config = dict(
    num_attention_heads=10,
    num_key_value_heads=5,
    vocab_size=4096,
    norm='rmsnorm',
    norm_place='pre',
    attn_scale=0.177,
    lr_head=0.00414,
    schedule='cos',
    doc_mask=False,
    dataset='wikipedia_en',
)
Each number is 128 + 32 x the weight over its row's rms, rounded and kept within 0 to 255. Layers, rows and columns count from 0. The size above them is the row's rms in percent of the matrix's.

# layer 7 attention value, 160x320, rms 0.0399, rows 130-144, columns 0-159
size [ 98  96  93  98 100  90  97  96  90  94  95  94 101  94  97]
[[112 119 127 110 150 118 118 203  61  76 111 133 138 100 139 127 116  66 157 161 133 170  95 100 113 124 113 161 129 149 159  59 194 131 136  74 151 169 108 126 120 201  86 105 129 147 124 163 144 151 144 122  81  70 168 139 134 180 119 106 117 132 141 120 139 127  55 105  95 106 140  69 178 120 159 156 158  87 138 111 128 145 108 154 149 128  93 124 218 127  98 128 107 149 146 154 148  24 170 159 111 123 117 184 114 139 131 108  90 111 153 112 142 130  46 144 129 139  56 105 165  85  95 101 146 149 101 137 147 119 129 134 174 110 125 101 120 131 104 166 135 164 141 132 108 121 141 142  44 143  96 170 149 171 170 102 164 102 135  64]
 [ 99 114 142 121  89  81 176  86 154 125  89  88 112 115 111 159  98 141 136 155 113 136 121  86  93 108 143 142 169 150 114  86 102 169 125 141 186 176  64 110 114  87  87 110 160  58  99 124 132 112  87 116 164 107 115 123 125 145  95  62 160 121 162 139 140  91 127 194 178 129 191  80 149 199 140 124 180 149 133 140 153  77 148 148 162 173 157 132 110 132 139  98 144 131 151 194  71  80 170 164 129 241  98 145  95  92 136 123 142 125 131 124 111 144 131 102 143 108 159 129 133 119  91 195  78 123 125 112 192 129 130 106 125 107 175 175 144 104 152 155  79 177 141 144  85  93 172 119 123 127  98 139  91 194 158 137 125 121 104 142]
 [137 122 158  98 110 127 120 145 140 146 193 150 112 166  85 133  97 182 147 146  37 141 151 153 172  83 150 151 134 171 112 121 144 143 128  95 101 120 140 117 173 186 133  85 135 153 139 101 152 139 150 100 125 164 124 122  91 137 121  89 141 136 118 117 121 141 132 116 126 171 136 132  82 112 121 102 122  92 108 155 134 164 185 137 156 103  92 140 123  81  98 154  67 122  93 162 172 101 136  85 137 163  80 121 118 170  87 111 122 127 126 139 110 126 118 163 169 111 136 160  90 138 186 143 164 133  99 185 186 114 104  88 113 160 120 160 159 171 100  88 113 141 130 136 125 179 143 156 153 168 122 128 104 185 135  77 187 150 157 111]
 [ 61 170 137 127 103 157 106  78 148 126 147 139 121 153 126 140 114 101 131 170 193 103 124 105 146 116 134 138 166 113 235  73 153 134 115 107  79 210 137 135 108 112  94 127 120 111 158 159 123 195 170 136  92 114 150 127 123 153 144 114 134  33 123 100 141 196 154 131  95 150 115 163 162 177  82 102 165 117 111 145  85 136 102 140 177 184 151 111  69  97 131 111 127 126  72 118 165 129 162 104 122 100 104 169 194  84  81 104 160  95  90 129  92 134 133 133  56 198 112 153 121 139 136 123  87 123 129 112 101 167 127 161 112 115 104 179 154 151 196 106 115 154 139 116 147 105 124 142 125 132 183 110 113 127 171 144 166 128 131 160]
 [110 146 133 165 120 114 115 175 152 137 127 118 117 117  94  89 153 133 131 123 138 141 162  76 131 124 120 179 148 149  92 114 162 179 109  97 110 169 123 137 210 141 123 100  78 142 124 114  96 160 135 157 171 121 173 111 155  96 177 120  50  52 131 113  90 162 122 118 165 144 118 153 162  79 151 169 139 139  91  81 131 105  99 120 176 102  61 107 135  63 172 192  97  83 181 100 167 121 129 138 149 123 161 119 105 132 122 118 165  95 112  83 147 174 122  89 126 159 180 178 140 117  92  79  92 157 160  83 119  99  97 126 123 159  91 132 105 148  85 167 134 186  88  92 138 145 153 148  97 112 135 175 130 146  86 130 131 101 133 120]
 [ 94 122 115 125 161 130  96 152 104  89 108 127  55 170 167  87 115 124 110 107 131 111 165 184 139 147 175 146 127 166 119 148 110  75 143 188  72 148 180 117  94 127  89  81 154 180 170 137 173 128 142 145 131 134 176 121 130 103 157 105  65 164 124 131 142 143 148 129 125 165 129 107 139 134 154  82 166 140 105  87 126 139 110 169 141  85 137  67 145 115  96 116 148 137 105 128 127  51 135 131 152 148  76 155 107 162 143 152 101 139 196 138  72 100 122  71 126  69 133 104 185  92  64 117  79 131 186 152 123 121 158 119 101 150 128 143 117 112  95 145 155 157  76  92 149 152 140 176  99 117 185 150 153 110 100 174 149 121 135 103]
 [103 143 138 132  85 119 102 127  99 168 111 114  98 116 198 164 103  94  92 161 145 116 130 127  74 150 167 135 101  87  68  75 105 110 174 126 148 132 122 137 125 101 151 130 180 108 143 162  72 148 191  38 143 106 169 140 164 124 123 148 139  95  71 162 114 196 140 121 148 104 116 175 125 100 117 154 108 109 196 130 139 117 162 108  66 123 138 149 140 154 130 135 134  97 162 114 115 122  86 175  83  76 111 104 108  78 142 155 115 112 133 136 186 159 128 119 156 161 147 139 116 106 151  97 145 145 114 136  90 153 108  54 113  75 141 139 134 125 130 131 125 140 137 149  75  92  84  83 154 117 117  72 117 172 161 107  97 133 128 159]
 [ 98 110 134 127 161 167 128 148 128 117 104 101 142 176 146 180 150 128 133 118 171 144  71 156 155 149 161 118  88 102 180 181 165 117 110 120 125 133 117 155  85 180 106 124 171  83 149 111  83  61  77  90 120 130 108 122  90 163 160 102 118 121 196 134 103 155 154  83 158 139 178 110 137  99 117 116  97  68 114 133 122  82 134 108 167 136 141 140 134 171 133 137 168 150 156 127 177 178 138 140 125 120 107 163 122  90 152 206  60 175 114  91  84 172 178 102 115 139  94 125 144  98  93 111  95 138 160 141 184 140  90 117 120  80 119  98 166 149 145 111  77 131 124 180 154 100 124 129 106 125 185 123 132 106 153 152 116 189 106 140]
 [165 141 107 155 161 135 142 166 161 162 132 142  82 115  79 151 156 117  92 140 175 121 145  72 137  97 141  89 121 177  90  93 146 122 106 104 107 130 168 119 125 167 150 132 124 132 154 104 153 117 208  81 116 120 126 161 132 102  82  99 114 160 167 105 134 123  94 135 157 112 133 141 165 167  82 153 149 100  55 170  86 121 121  87 170  99 113  97 157 135 135 118 103 150  70 150 175 182 143 101  97 172  80 120  89  66 144 124 166 185 125  85 131  97  68 139  72 180  93 184  96 118  84 192 162  90  68 140 124 144 130  63  88 105 131 142 112 108  90  68 199  58 135 134 128 148 131 154 147 127 159 157 110 136 108  55  99 125 129 136]
 [139 142 101 140 187 166  83 124  93 140 188  78 108 124 117  97  80  92 123 114 140 123  96 112  91 116 138 143 105  89 149 120 123 113 128  92 179  86 160  89  99 156 150 115 140 117  91 110 174 187 145  98 154  92 113  96 126 117 147 113 123  91 130 144 140 113 155 135  70 182  98 115 138  89  84 118 111 150 164 121 140  84 148 129 179 170  48  84 103  83 112  71 134 109 192 153 149 164  79 106 177 111 173  53 133 154  92 175 153 140  72 106 145 167 174 157 129  73 124 101 130 152 104 122 210 160 140 141 169 131 187 137 101  77 138  82  89 143 158  99 150 126 139 100 153 126 117 119 181  78 121 210 124 156 183 132 140 128 193  82]
 [ 97 139 204 161 175 148 115  96 121  39 206 135 170  86 140 105 105 123 133 112 118  98 130 159 132 138 118 109  53 159 163 167 143 221 110 117 108  97 124 119  93 133 115 135 116 137  81  80 109  66 103 146 176 164 173 137 164 138 157 120 128 100  81  93 132  97 174 161 158  66 123 103 134 146 153 112 137 151 145 171 163  99 229  97 146 161 106  99 101 105 174 113 125  88  46 121 167 104 148  73  71 167 107 192  96 151 166 124  70 136 110 102  57  51 163  76  74 121 111 114 167  65 132 184 144 191 175 124 184 165 104 120  99  86 136 141  80  57 123 186 123 150 109 148 115 146  95 101 145 125 141 154 118 193 159 110 193 107 159 144]
 [135 168 116  70 164  98 155 149 165 146 144 171 118 122  92 150  88  53 162 114  74 168  83 127 123  77  90 148  97 110 104  94 167 144 109  74 140 121 137  96 128 191 100 187 111 153 121 166  73 142 168 124 119 117 123 181  99 129 162 111  68 110  93  56 186 108 122 120 142 139 140 101 144 173 175  97 111 135 123  76  54  64 105 212 108 128  78 138  91 150 143  98 150 112 110 120 145 158 100 122 132 186 118  69 188 159  85 143 128 112 172 160 114 111 185 109 110  96 120  99 130 178 132 100 128 169  86 181 143 125 165 134  85 139 142 144 132 121 128 163 133 171 112 164 154  82 151 170 137 160  94 132 131 145 115 163 148 129 191 179]
 [107 134  94 121 127 115  87  87  98 105 157 115 109  81 172 172  88 105 140 158 136 130 174 112 136  90 135  82 140 103 172 145 136 128 203 123 139 105 189 179  97 202  78 101  92  87 135 147 104  73  89 150  60 132 136 166 110  92 160 131 158 153 114 140 117 102 156 133 156  94 139 139  72 148  83 197  76  82 115 153 102 126 143  92 106 197 183  78 104 102 114 129 111 117 142 136 170 110 145 114 122 135 161 169 120 125 132 163  95 170 105 134 122  94 121 168  58 118 160  84 169 170 142 135 142 177 141 103 109 113  70 102 116 121 127  72  76 114 106 124 172 149  85 148 127 160 140 115 115 123 128 111 178 144 136 161 167 228  79  99]
 [179 201 128 174 102 159 137 103 144 119 146 149 117 100 116 135 155 188 146  58 105 136  78 108 154 182 178 161 102  36 189 163 103 151 148 124  93  98 124  71 104 173 108  91 109 111 183  97 137 125 174 141 167 118 118 167 130 133 140 120 129 139 152 137  93 129 136 126 144 119 180  83 144  58 100 109 105 145 129 149 135 131  98 194  89  98  80  78 151 194  90 100 145  82 147 153 131 170 188 150 152 111 124 123 115 174 122 134  61 124 150 122 168 142 150 146  85  63 125 123 134  69  76 126 101 100 129  97 151  67  87 172 118 118 126 189 106 134 146 165  95  73 135 133 127  97  89 177 116  98 116 128 116 150 145 167 161 133 124 165]
 [128  71 134 105 116 215 132  92  89 162  68 182 138  85 118 156 106 115 139 104 233 100  84  47  82 153  75 108 124 115 182 137 142 136 100 111 139 131 123 123 138 110  97  93 142 146 112 186 130 126 111 201 131  96 163 104 104 104 139 120  80 119 181 163  53 120 124 145 141  96 132 172 117 141 129 109 141 153  86 122 120 171 172 175 136 131  84 134 109 102 148 122 107 148  85 148 228  93 120 112 178 127  71 111 116 160 136 155  59  97 114 150 127  82 141 211 116 103 162  96 135 203 113 128 112 127 148 143 124 132 133 183  77 135  74 116 201 161 122 115 113 105  68 141 128 102  73 156 111 104 156 116 130 140 151 116 124 132 172 151]]
# layer 7 attention output (transposed), 320x320, rms 0.049, rows 258-271,290-303, columns 0-159
size [109  99 104 108 101 101 103 106 103 106 107 101 112 106 104 103 105  98 108 101 106 101 102  94  97 100 103 102]
[[122  64  94 119 128 139 112 109 153 146 154 141  84  80 135 135 111 103 134 136  93  97 169 144  94 119 130  66 144 114  94 132 166 117 167 170 155 117 153 113 160  53 143 103 133 154 141 161 151 145  86  92 146 166 161 137 137  76 154  82  72 128 183 173 109 139 157  99 126 158 182 125 111  75 100  92 146 163 146 188 125 151 156 110 114  30 149 109 134 108 116 132 139 158 125 195 128 110 148 125 171 185  78 167 152 134 160 150 108 110 134 112 126 159 152 124 138 157  85 142 125  49 113 111  76 135 154  99 127 128 103 109  55 103 140  87 133 138 149  84 146 166 136 128 111  70 151  99 180 104 141  67  92 129 118 133 201 111 135 171]
 [122 117 126  96 127 159  99 109 140 156 153 178  60 146 144 107 186  82 115 130 107 111 156 142 152  90 156 114 151  73 116  79 132  93 154 147 137 103 168  37  88 125 110 128 138 149 142 134 110 167 125 105 124 153 113 150 159 141 167 148  73 137 173 132 208 146 178 179  74 105 123 134  78 151  74 118 124 103 135 110  56 114  97 110 135  56 167 172 154 166 154 115 121 138 144  84 130 180 181 117  90  84 173 141 130 163 204 149  85  69 111 177 151 176 121 124  51 146 102 140 122 133  96  62 121 150  72 102 132 149 171 135 120  89  95 183 105 205 155 125 164 148  51 103 113 177 146 119 157 161 116 134 175 128 173 114 111 168 125 103]
 [ 90 200 154 147 200 108  85 155 158 155 172 136 147 142 104  79 141 114 154 132 166 130 104 129 173 137 165  92 148 102 145 129 113 114 164  55 113 147 111 102 144  88  91 131 171 141  97 134 127  93 146 183  68 144 142 156 132 142 133 123 154  98 106 107 167 169 149 101 126 108 151 153 127 174 120 136 139 174 103 100 120 118 110 169 126 106 121 149 121 113 122  53 109 103 158 169 144 114 129  81 117 147 126 213 124 175 171 107 115 161 120 161 164 127 112  79 104 104 139 165 112  79  54 169 104 109 108  92 110  93 164 169 164  88 172  82  83 103 124 102  96 117 185 101  96 127 189 171 126 224  60 137  93 187 157 129  78 154  96 120]
 [159  87 117 128 122 103 115 144 123  40  65  93 109 142 108 157 155 108 132 123 105 207 143 139 193 172 147 110 113 154  75 108  99  82 127 105 114 131 136 146 148 110 162 145 118 103 156 132 126 148 102 159 209 173  95  93  94 143 103 111 160 130 120  71 168 173 210 129 117 133 111 147 130 188 165 178  87 154 106 127  95 128  91 126 118 125 150 115  98 115 145 124  63 178  94 100 135 107  97 139 126 124 134 164 135 146 177 153 108 147 103 159 172 173 176 135 101  64 149 147 136 149 147 171 139 178 122  64 151 165 111  56 102 158 126 136 117  86 111 147  95 113 149 144 133 127 108  79  85 172 183 157 104 141  83 146  97 150 184 201]
 [ 82  48 134 164 168  97 132 151 123 122 106 190 177  95 123 128 155 142 117  99  98  87 182 142 144 156 117 170 182  96 133 130 105 135 145 139 144  85 160 124  71 131 142 101  89 125 151 151 150 149 129 164  94 146  71  97  92 116 116 111 149 177 136  66  89 103 106 135  97 115 119  84 152 116 104 126 143 158 133 138 127 204 150 139  45 108 100 171  47 140 139 154  93 165 142 112 125 139 133 189  99  83 158 179 147 116 187 121 138 122  96 180 148 177 107  63 188 136 127 104 173  73 135 120 154 142  66 175  79 140 124 141 156 122 141 152 143  82 131 153  91 178 116 163 108  83 130 152 142 138  72 124 113 117 107  86 128  94 165 113]
 [ 82 117 142 140 158 152 145 170 130 105 148 116 132  83 181 185 132 138  82 164 109 106 156 133 106  85 107  79 118 100 104 136 141 123 154  60 132  63 125 140 169 159 164 154 145 113 139 160 159 139 137 154 130  67 112 107  45 162 121  93 133 163 119 149 161 141 174 111 138 157 125  87  64 117 120 140 106  98 163 185 127 113 102  76 173 129  72 142 165 168 158 156  74 106 138  95 116 150  85 166 125 153 144 130 176  76 111  96 136 115  51 110 153 107 143 168 104 131 149 110 122 134 130 174 150 169 108 149  81 144  82 121 123 180 199 141 175 102 178  82 134 139 125 120 121 159 150 193 101 133 123 112 168 135 165 139 134 116  69 123]
 [ 93 112 146 162 106 107  92 155  87 125  99 165  72 146 136 118 204 116 187 126 127 107 155 118 110 157 167 143  83 174 177 105 124 152 124 167  61  85 163 141  70 127  87  80 147 149 134  97 116 140 160 131 140 173 124 121 132 193 143 160 156 131 165 127 101  82 151 129 120 169 143 145 165 128 147 145 150  88 133 107 129 108 152 162 167 172 140 112 131 122 123  55 203 155  39 120 126 101 166 110 113 137 149 105 173 118  56 126 160 115 145 101 110 113 124  98 175 177 145 122 125 140 188 153 190 153 175 118 165 144 115 119 130 158 129 111  78 123 135 157  97 142 161  66  85 129 149 200 158  98 136 102 175 137  81  64 149 123 157 145]
 [149 101 126 156  93 175  92 111 153 128 111 113 111 142 110 155 137 142 165 119 127 112 144 106 131 127 117  75  95 157  96 126  86 128 134  91 175 175 100 139  77 123 126 119 112 136 164 114 125 193  97 135 149  81 147 154 147 140  99  80  70 123 109 165 159 157 170  82 122 121  38 186 167 163 135 111 151 160 153 150  86 189 165 156 159 142 100 167 113 140 129 117 112 197 128 150 104 113  80  95 125 131  94 133 161 171 155 132 127 133 140 129 131 129 173 108 104  98  90 114  94 164 137 100 141 139 133 120 128 161 119 127  90 115 157 153 195 138 153 140  93 108 186 124  93  89 138 151 106  82 110  93 107 127  99 133  68 153 140  96]
 [189 153 143 120  95 157 145 158 139  60 177 142 117 150  94 155  81 131 190 125 103 120  65 140 134 203 118 109 106 176 126  90 186 173 181 137  97 119  96  96 165 135 131  85 107 143 110 130 143 107 112 163 155 108 156 159 133 142 140  88 147 152 100 127 109 154 133 161 142 118 132 159 166 167 169  58  91 124 111 123  34 150 152 169 110 121 139 119 111 111 143 139  97 144 135 159 120 168  77 126 156  81 148 100 171 102 164 134 116 192 123  57 122 153 134 126 158 117  88 109  97 107  86 112 127 111 120  52 127 131 145 128 161 182 139  84 103 123 173  99 104  99 120 112 161 100 185 106  89  70  93 139  41 142 168 141 127 120  62 124]
 [169  96 138 172  44 162 137 113 171 103 103 161 133 118 106 102 104 154 156 160  99 107 106 134 132 106 135 135  48 117  96 112 157 157  63 131 113 183  84 159 114 105 144  88 176  78 158 139  67 128 173 105  77 111  96 139  93  97 162 160 135 180 186 120  89  79  96 126  75  80 163 111 128 127 114 144 123 131 131 135 110 127  80 132 141 119 146 175  90 135 104  91 135 128 108 132 182  62 156  81  52 152 117 182 160 111 131 150 143 146 113 112  95 119 118 138 138 133 108 113 149 165 104  80 147  97 167  85 142 142 107 105 160  92 180 109 105 155 121 129 126 146 106 227 102 103 131 176 111 153  64 117 139 128 168 101 109 142 157 182]
 [154 138  59 159 147 136 131 160  57 169  15  60 140 161 147 127  96 148 137 118 147 192  94 107 129  71 110 158  99 115 126 117 156 121 186 105 135 159 157  97 132 208 143 126 134 107 162 156  76 137 183 153  93  97 112  91 105 142  87 119 121 118 120 122 102 149  94 132  58 129 121 146  93 180 188  25 120  80  76 185  81 113 109 107 144  83 164 162 134 151 171 141  88 159 118 137 126 144 113 149 147 173  87 129 103  87 109 110  85 119 118 166 142 156  96 192 168 174 115 146  96 114 107 132  68  83 135 176 143 128 109 166 100 127 112 123 110 205 132 124  72 168  92 111  56 138 135 151 109 186 164 125 115  58 141 144 168 130  88 123]
 [147 134 129 167 109 207 110 103 102 162 101 147 188 160 140 159 151 101 108 150 172 116  97 128 138 142 128 127 142 109 188 155 149 148 150 129 140 130  97 160 117  97 112 132 192 162  65 117 129 161  84 114 138  90 145 182 104 115 178 100 120 173 136 191 112 133 109 121 109 135 152 157 121 102 129 123 143 108 167 159  91 126 171 110 161 116 151  84 117  57 139 114 132 108  95 193  74 162 172 135 154 157 216 172 176  92 169 144 151 118 113 217 188 150 119 185 163  78 111 152 164  94 129 105 104 108  92 116 113 121  89 184 139 106  59 131 150 174  98  95  74  63 187 153  74 130  66 137 115 135 122 115 109 164  66  95 113 109 128 107]
 [155 149 142 176 135 100 129 129 140 160  94 169 181 140 100 140 144 143 148 177 123 104 194 137 175 112 119 161 139 152 162 168 154 136 110 155 138 141  83 146 106  74  81 154 149 107 161  75 140 142 184 124 150 194 178  87 170 117  85  95 160 118  65  91 173 143 127 128 141 137 136  75 137 129 133 166 148 169 121 130 145 117 141  86 128 100  70 194 156 130 134 129 140 143 135 107  49 113  98 122 115 202 128 100 137  57 116  81 132  87  91 134 138 138  86 181 150 119 186 133  99 111 141 127 119 125 113  96 154 133 153  97  97  86 139  83 170 148 128 157  97 107 109 149 131  91 150 175 145 135 183 102 175  96 166 140 137 135 129 187]
 [ 47 153 125 120 126 174  97 103 176  96 123  96 173 125 156 100 138 137 115 149  96 117 132 120  94 181 118 145 160 117 104 135 109 131 114 119  99 137 104 147 115 166 157 124 115 120 183  88 135 133 128 148  93  69 165 157 113 163  36 123 139 162 178 114 138 136 100  86 172 112 168 158 119 155 145  94 175 131  87 141 194 137 149 119 145 157 146 102 132 195 154 185 185 107 113 109 130 142 132  90 168  81  65 138 126 149 184 158 212 104  95  64 106 136  92  74 163 163 138  91 124 120 112 140 137 124 147 112 193 165  98 112 111 131  95 109 152 139 115  86 103 142 122 191 157 185 164 112 129 184 116 135 152 189 131 110 148 129  98 177]
 [142 195 139 113 120  79 114 182 109  82 147  65  82 182 171 115 142 164 171 165 170 151 106 124 128  99 137 124 119 137 142 135  71 165 155 118 131 112 160 186 123 140 116 181 109 131  74 120 120 143  98 175  91 153 138 124 138  86 164 129 153 177 146  91 176 102  53 143 109  89 107 122 142 114 146 123  87 117 130 108 184 153 142 136 140 127 171 167  62 117 158 134  73 101 127  85 126 136  92 110  93 137 165 135 132 116 107 140 108 133 153 201 158 108 197 152 176 107 145 153 103 160  92 136 158 123 101 137  89 103 198 112 100 178  69 102 184 122  68  73 168 134 183 126 113 165 133 208 188 140 139 145 126 109 146  75  90 140 106 128]
 [158 151  74 141 144 113 127 164 130 134 213  84 112 118 128 160  67 117  92  65 171 149 118 108 108 167  88 117 122 111 102 148 163 115  83  90 136 151 154 163 108 114  98 111 142 151 104 117 124 105 168 150  83  90 165 135 185 105  88 112 159 127 119 164  35  92  99 101 169  51 120 103 159  56 137 149 120 106 129 149 142 103 170 137 137 205  59 115  96 144 147 132 146 102 169 135 141 119 107  79 162 123 155 165 196 139 111 139  88 127 153 111 115 166 117  78 161 115 137 166 139  98 126 136 141 176 135 150 141 113  71 129  93 183 173 126  95 153 119 146 124 153 106 100 123 164 123 106  67  77 125  85 186 130 107 138 124 163 140 149]
 [158  59 158 119  87 110 155 138 106  87  76  95 158  84  74 184  95  86  80  91 189 105 169 147  70 109 128 164 106  94 126 121 149 100  80 141 151 124 108 136  68 141 103 146 159 141 138 135 158 105 134  93 125 128 145 191 187  94 134 108 120 164 137 101 145 156  84 115  87  81  47 134 139 134 133 156 127 101 107  89 152 152 139 114 193 154 128 146 110 177 139 162 168 130 123 120 155 127  98 149 132 157  98 133 128  91 129 126 192 130 136  71 110 157 173 111 129 146 138 137 127 139 172 135  75 133 158 155 122  95 105  87 167 126 110 156 129 142 121 134 140 102 138 187 156  81  94 114 140  34 153 108 128 131 105 117 128  80  68 189]
 [147 120 138 158  90  95 113 129  72 101 104 187 134 156 142 137  91 135 152 131 159 121 118 121  77 134 117 103  95  58 220 140 141 113 140 125 162 109 122 189 130 150  86  95 131 131 106  89 149 128 101  56 112 108 100 157 117 156 158 125 135 135 137 142 119 122 130 153 115 156 135 128 171  78  99 165 136 131 151 150 184 105 140 146 157  90 132 160 128 127 132 113 125 105 162 185 119 119 119 177 152 107 180  53 140 119 107 120 125 120 159 135 112  97 111 211 127 123 114  75 188  83 144 128  45 129  74 114 120 127 167 155 108 164  94 173  98 129 115 111 166 100 103 139 120 161 100 128 237 122 168 157 137 139 142  91 117  97 120  73]
 [153 219 131 177  90 138  78  89 101 162 166 127 108 140 177 122  88 149 134 144 148 176 106 142  93 166 151  95  84 154  95 125 106 186 151  98  96 139 134 120 127 124 119 180 127 109 106 142  99 155 146 152 123 173 123 112 103 122 138 139 178 137  84 145 103 112 138 134 182 140 146 122  94 140 136 126  76 154  88 170 117 144 114 105 156 160 165 124 133 151 132 103 167 171 109 127 155 138  94  89 125  97  81 132 145 172 103  69 140 189 147 140 121 127 170 177  39 120  71 137  87 146 206 105  92 101 150 130 121  77 165 101 187  76 153 159 160 167 177  94 145 126 172 175  99 144  81 123 193 106 111  63 121 152 110 137 115 169 181 167]
 [172  97  97  74 105 115  98 118 169  80  84 148 154 156  68 132  89 135 150 113  66  95 103 145 202 150 153  92 124 109 131 132 118 146 114 130  89 141 113 139 117 107 101 132  95  98 119 190 137 134 110 121  81 138 122 170 156 121 118  94 196 121 169 136 113 153 114  80 113 104 150 140 184 155 120 127  95  90 140 161 173 132 119 112  73 141 185 150 108 130 133 111 165  91 166 112 125 148 136  78 103 136 134  89  53 135 204 206 142  68  69 164 108 167 169 107 108 205  94 190 134 190 125 177 160 101 123  91 114 174 181 120  97  79 147 125 121 110 151 128 120  93 131 126 185 130 135  74 106 146 129 140 114 147 179 151 111 150 127 109]
 [144 164 180 144 142 138 152 123 159  94 216 116 152 112  76 176 137 156  89 145 161 176 142 170 158 106  71 116 104 135 160 148 117 143  69 124 152 153  91 128 137  99 137 152 125 176  96 116 151 170  71 124 113  95 154 140 118 107  86 117 111 151 134 133 155 150 137 101 156 104 102 150  78 108 158 115 109 186 138 100  74 134  74  84 161 126 126 110 136 135 153 130 125  91 167  87 134 174 136 135 156 118 115 146  55 124 166 128 139  53 131 162 102 148 126 149 120  61 100 115 114  79 117 138  58 167 138 151 195 131 152 152  94  59 129 147 156 153 117  97 111 130 126 146 161 141 133 100  95 187 127 178  97  73 158 126 147 117 165  96]
 [167 123 114 111 144 109 100  78 123  70  98 124 103  91 161  97 117 196  96  85  78  72 123 118 115 116 115 198 139  46 172  97 114 113  99 105 130  96 150 113 198 119  99  98  93  87 130 140  97  96 150 145 102  65 100  78  74  96 109  84 118 179 131 117  98 135 148 222 111 117 177 126 100  67 194 113 123 147 129 158  72 132 134 178 137 136 116  81 147 157 177 136 108 111 146 138 168 110 157 137  96  94 105 155 133  99  86 140 133 102 100 150 139  95 131 111 180 169 136 131 142 120 137 111 151 123 106 144 122 165 131 141 151 106  81 149 105 132  82 120 167 123 107 112 107 122 126  57 129 183 136 114 120 134 116 152 146 139 121 146]
 [ 50 123 130  92 123 125  93  77  93 125 142 144 133 146 100 119 106 136 163 175 154 126 157 126 103  76 126 188 112 119 154 143 129  71  89 103 122  68 174 124 144 135 115 104 135 108  95  70 125  92 155 177 121 170 125  91 110 116 136 134  68 122 128 128 149 124 130 109 126 157 139  84  90  64 104 127 128 109 171  85 179 143 123 139  72 176 145 138  71 208 116 115 141 124 163  80 170  96 158 131 170 133 131 159 124 186 114 180 168 148 140 127 116 167 131  85 119  38 142 125 162 110 181  66 118 127 149 112  77 103 138  89 114 147 106  60 144 137 120 122 149 122 117 154 176 189 105 134 144 176  97 108 194 130 106  87 186 120 154 156]
 [123 159 171  91 104  70 115 115 123 148 120 109 172 150 161 159 121  93 186  94 182 105 103 153 166  62 166  83 172 135 150 187 118 151 155 129 113  87 146 138 140 165 110 110 118 149 113 114 172  68 150 168 170 182 187  65 149 131 170 107 132 116 149 112 144 156 141 112 113 124 125 167  70 147 145 180 177 100  81 172 191 104 124 104 102 116 171 106 156 156 163 140 117 201 141 104  92  88 114 127 135 118 119 141 147 130 106 135 162 155 171 168 112 121  96 139 100 163 116 179 135  63 135 207  98 133 125 141 121 108 155 135 160 140 126 138 120 122 134 104 124 149 140  87  98 146 138 144  98  48 127 148 143 119  93 120 137 172  84  89]
 [164  72 159  97 117 152 155 175 158 109 163 141 169 138  96 116 130 131  97  85 151 155 111 102  54 137 173 151 158 142 194 135 121 166  92 152  73 184 146 100 142 118 147  93 106 189 150 125 152 156 109 175 175  73 172 121 131 128 132 142 178  80  91 171 177 164  81 151 139 176 100 141 127 173 128 221  99 113 153 124 197 103 199 131 135 143  90 111  88 176  20 172 161 171 142 120 132 173  70 120 143 129 166  78 163 171 126 118 125 157 110  95 114 134  87  77 126 105 130 167  75 120 150 100 124 168 104 164 121 141 124 114 171 145 162 167 153 105 125 145 145  45 134 154 162 140 108 139 100  80 105 123 163 174 139 141  79  94 145 114]
 [151 111 105 168 182 106 132  90 122 109 128 140  60 173 151 168  84  92  89 130 122  63 132 105 140 103 126 116 121 135  78 134  86  98 192 171 101  98 126 166 181  99 146 107  77 107 128  97 106 102 104 190 206 174 134 132 183  84  38 112 173 110 141 118 142 103  88  98 106 135 128 103 130 110  95 149 137 147  60 145 189 116 119 159 104 134 146 159 193  93 116 178  90 122 170 109 160 114 129 117  83 112 128 107  87 117 126 103 111 108 134 116 129 104 163 110 115  73 114  73 108  98 123 148 178 127 148 135 115 162 145 104 102 109 157  91  89  56 128 129 133 144 142 124 129 127 191 109 171 137 102 109 131 110  97 156 117 120 110 112]
 [116 163 106 102 122 162  82 107 115 138 116  79 103 134  94  56 201 203 163  88 162  35  69 130  97  83  81  88 153 109 167 111  71 113  50  85 103 124 182 161 140 134 141 105 169 150  87 136 108 114 180  94  75 118 122 141  97 138 158 132  88  65  75 109 113  60 164 140  73 157  94 106 117 136 135 119 127 117  85 154 130  74 112 178 126 114 125  94 121 114 125 157 156 138 144 119 147 154 141 157 114 155 124 129 124 150 146  79 137 181 155  58 121 153 150 135 152 108 117 122 152 134  99 170 107 116 136 144  82 128 136 118 101 135 163 161  61 133  68 100 135 190 197 128 117 116  78 137 134 123 105 180 130 123  88  79 155 109 132 110]
 [140 125 161 125 146  73 196 139  61 135  98 171  90 132 162 182 123 115 126 106 178 113 133 149 103 104 145 117  93 160 134 120 148 184 109 147 162 182 163 137 147  59 102 184 139 118  97 113 138 152  67 118 137 172 130  78 100  96 141 116 134  66  87 143 119 120 148 116 106  97 167  84 143  85 126 122 119 144 157 161  69 128 165 120 156 124  97 131 123 134  89 132 130 110 123 120 116  66 136 113 134 172 169 169 200 131 103  91 166 122 170 182 146  78 130 140 131 149  99 135 145 189 143  81 169 105 183 127 102 116  77 137  93 185 115 152 130  85 175 146 141 136 130  62 163 139 101  82 202 104 139 107 114  77 121 125 133 171 174  47]]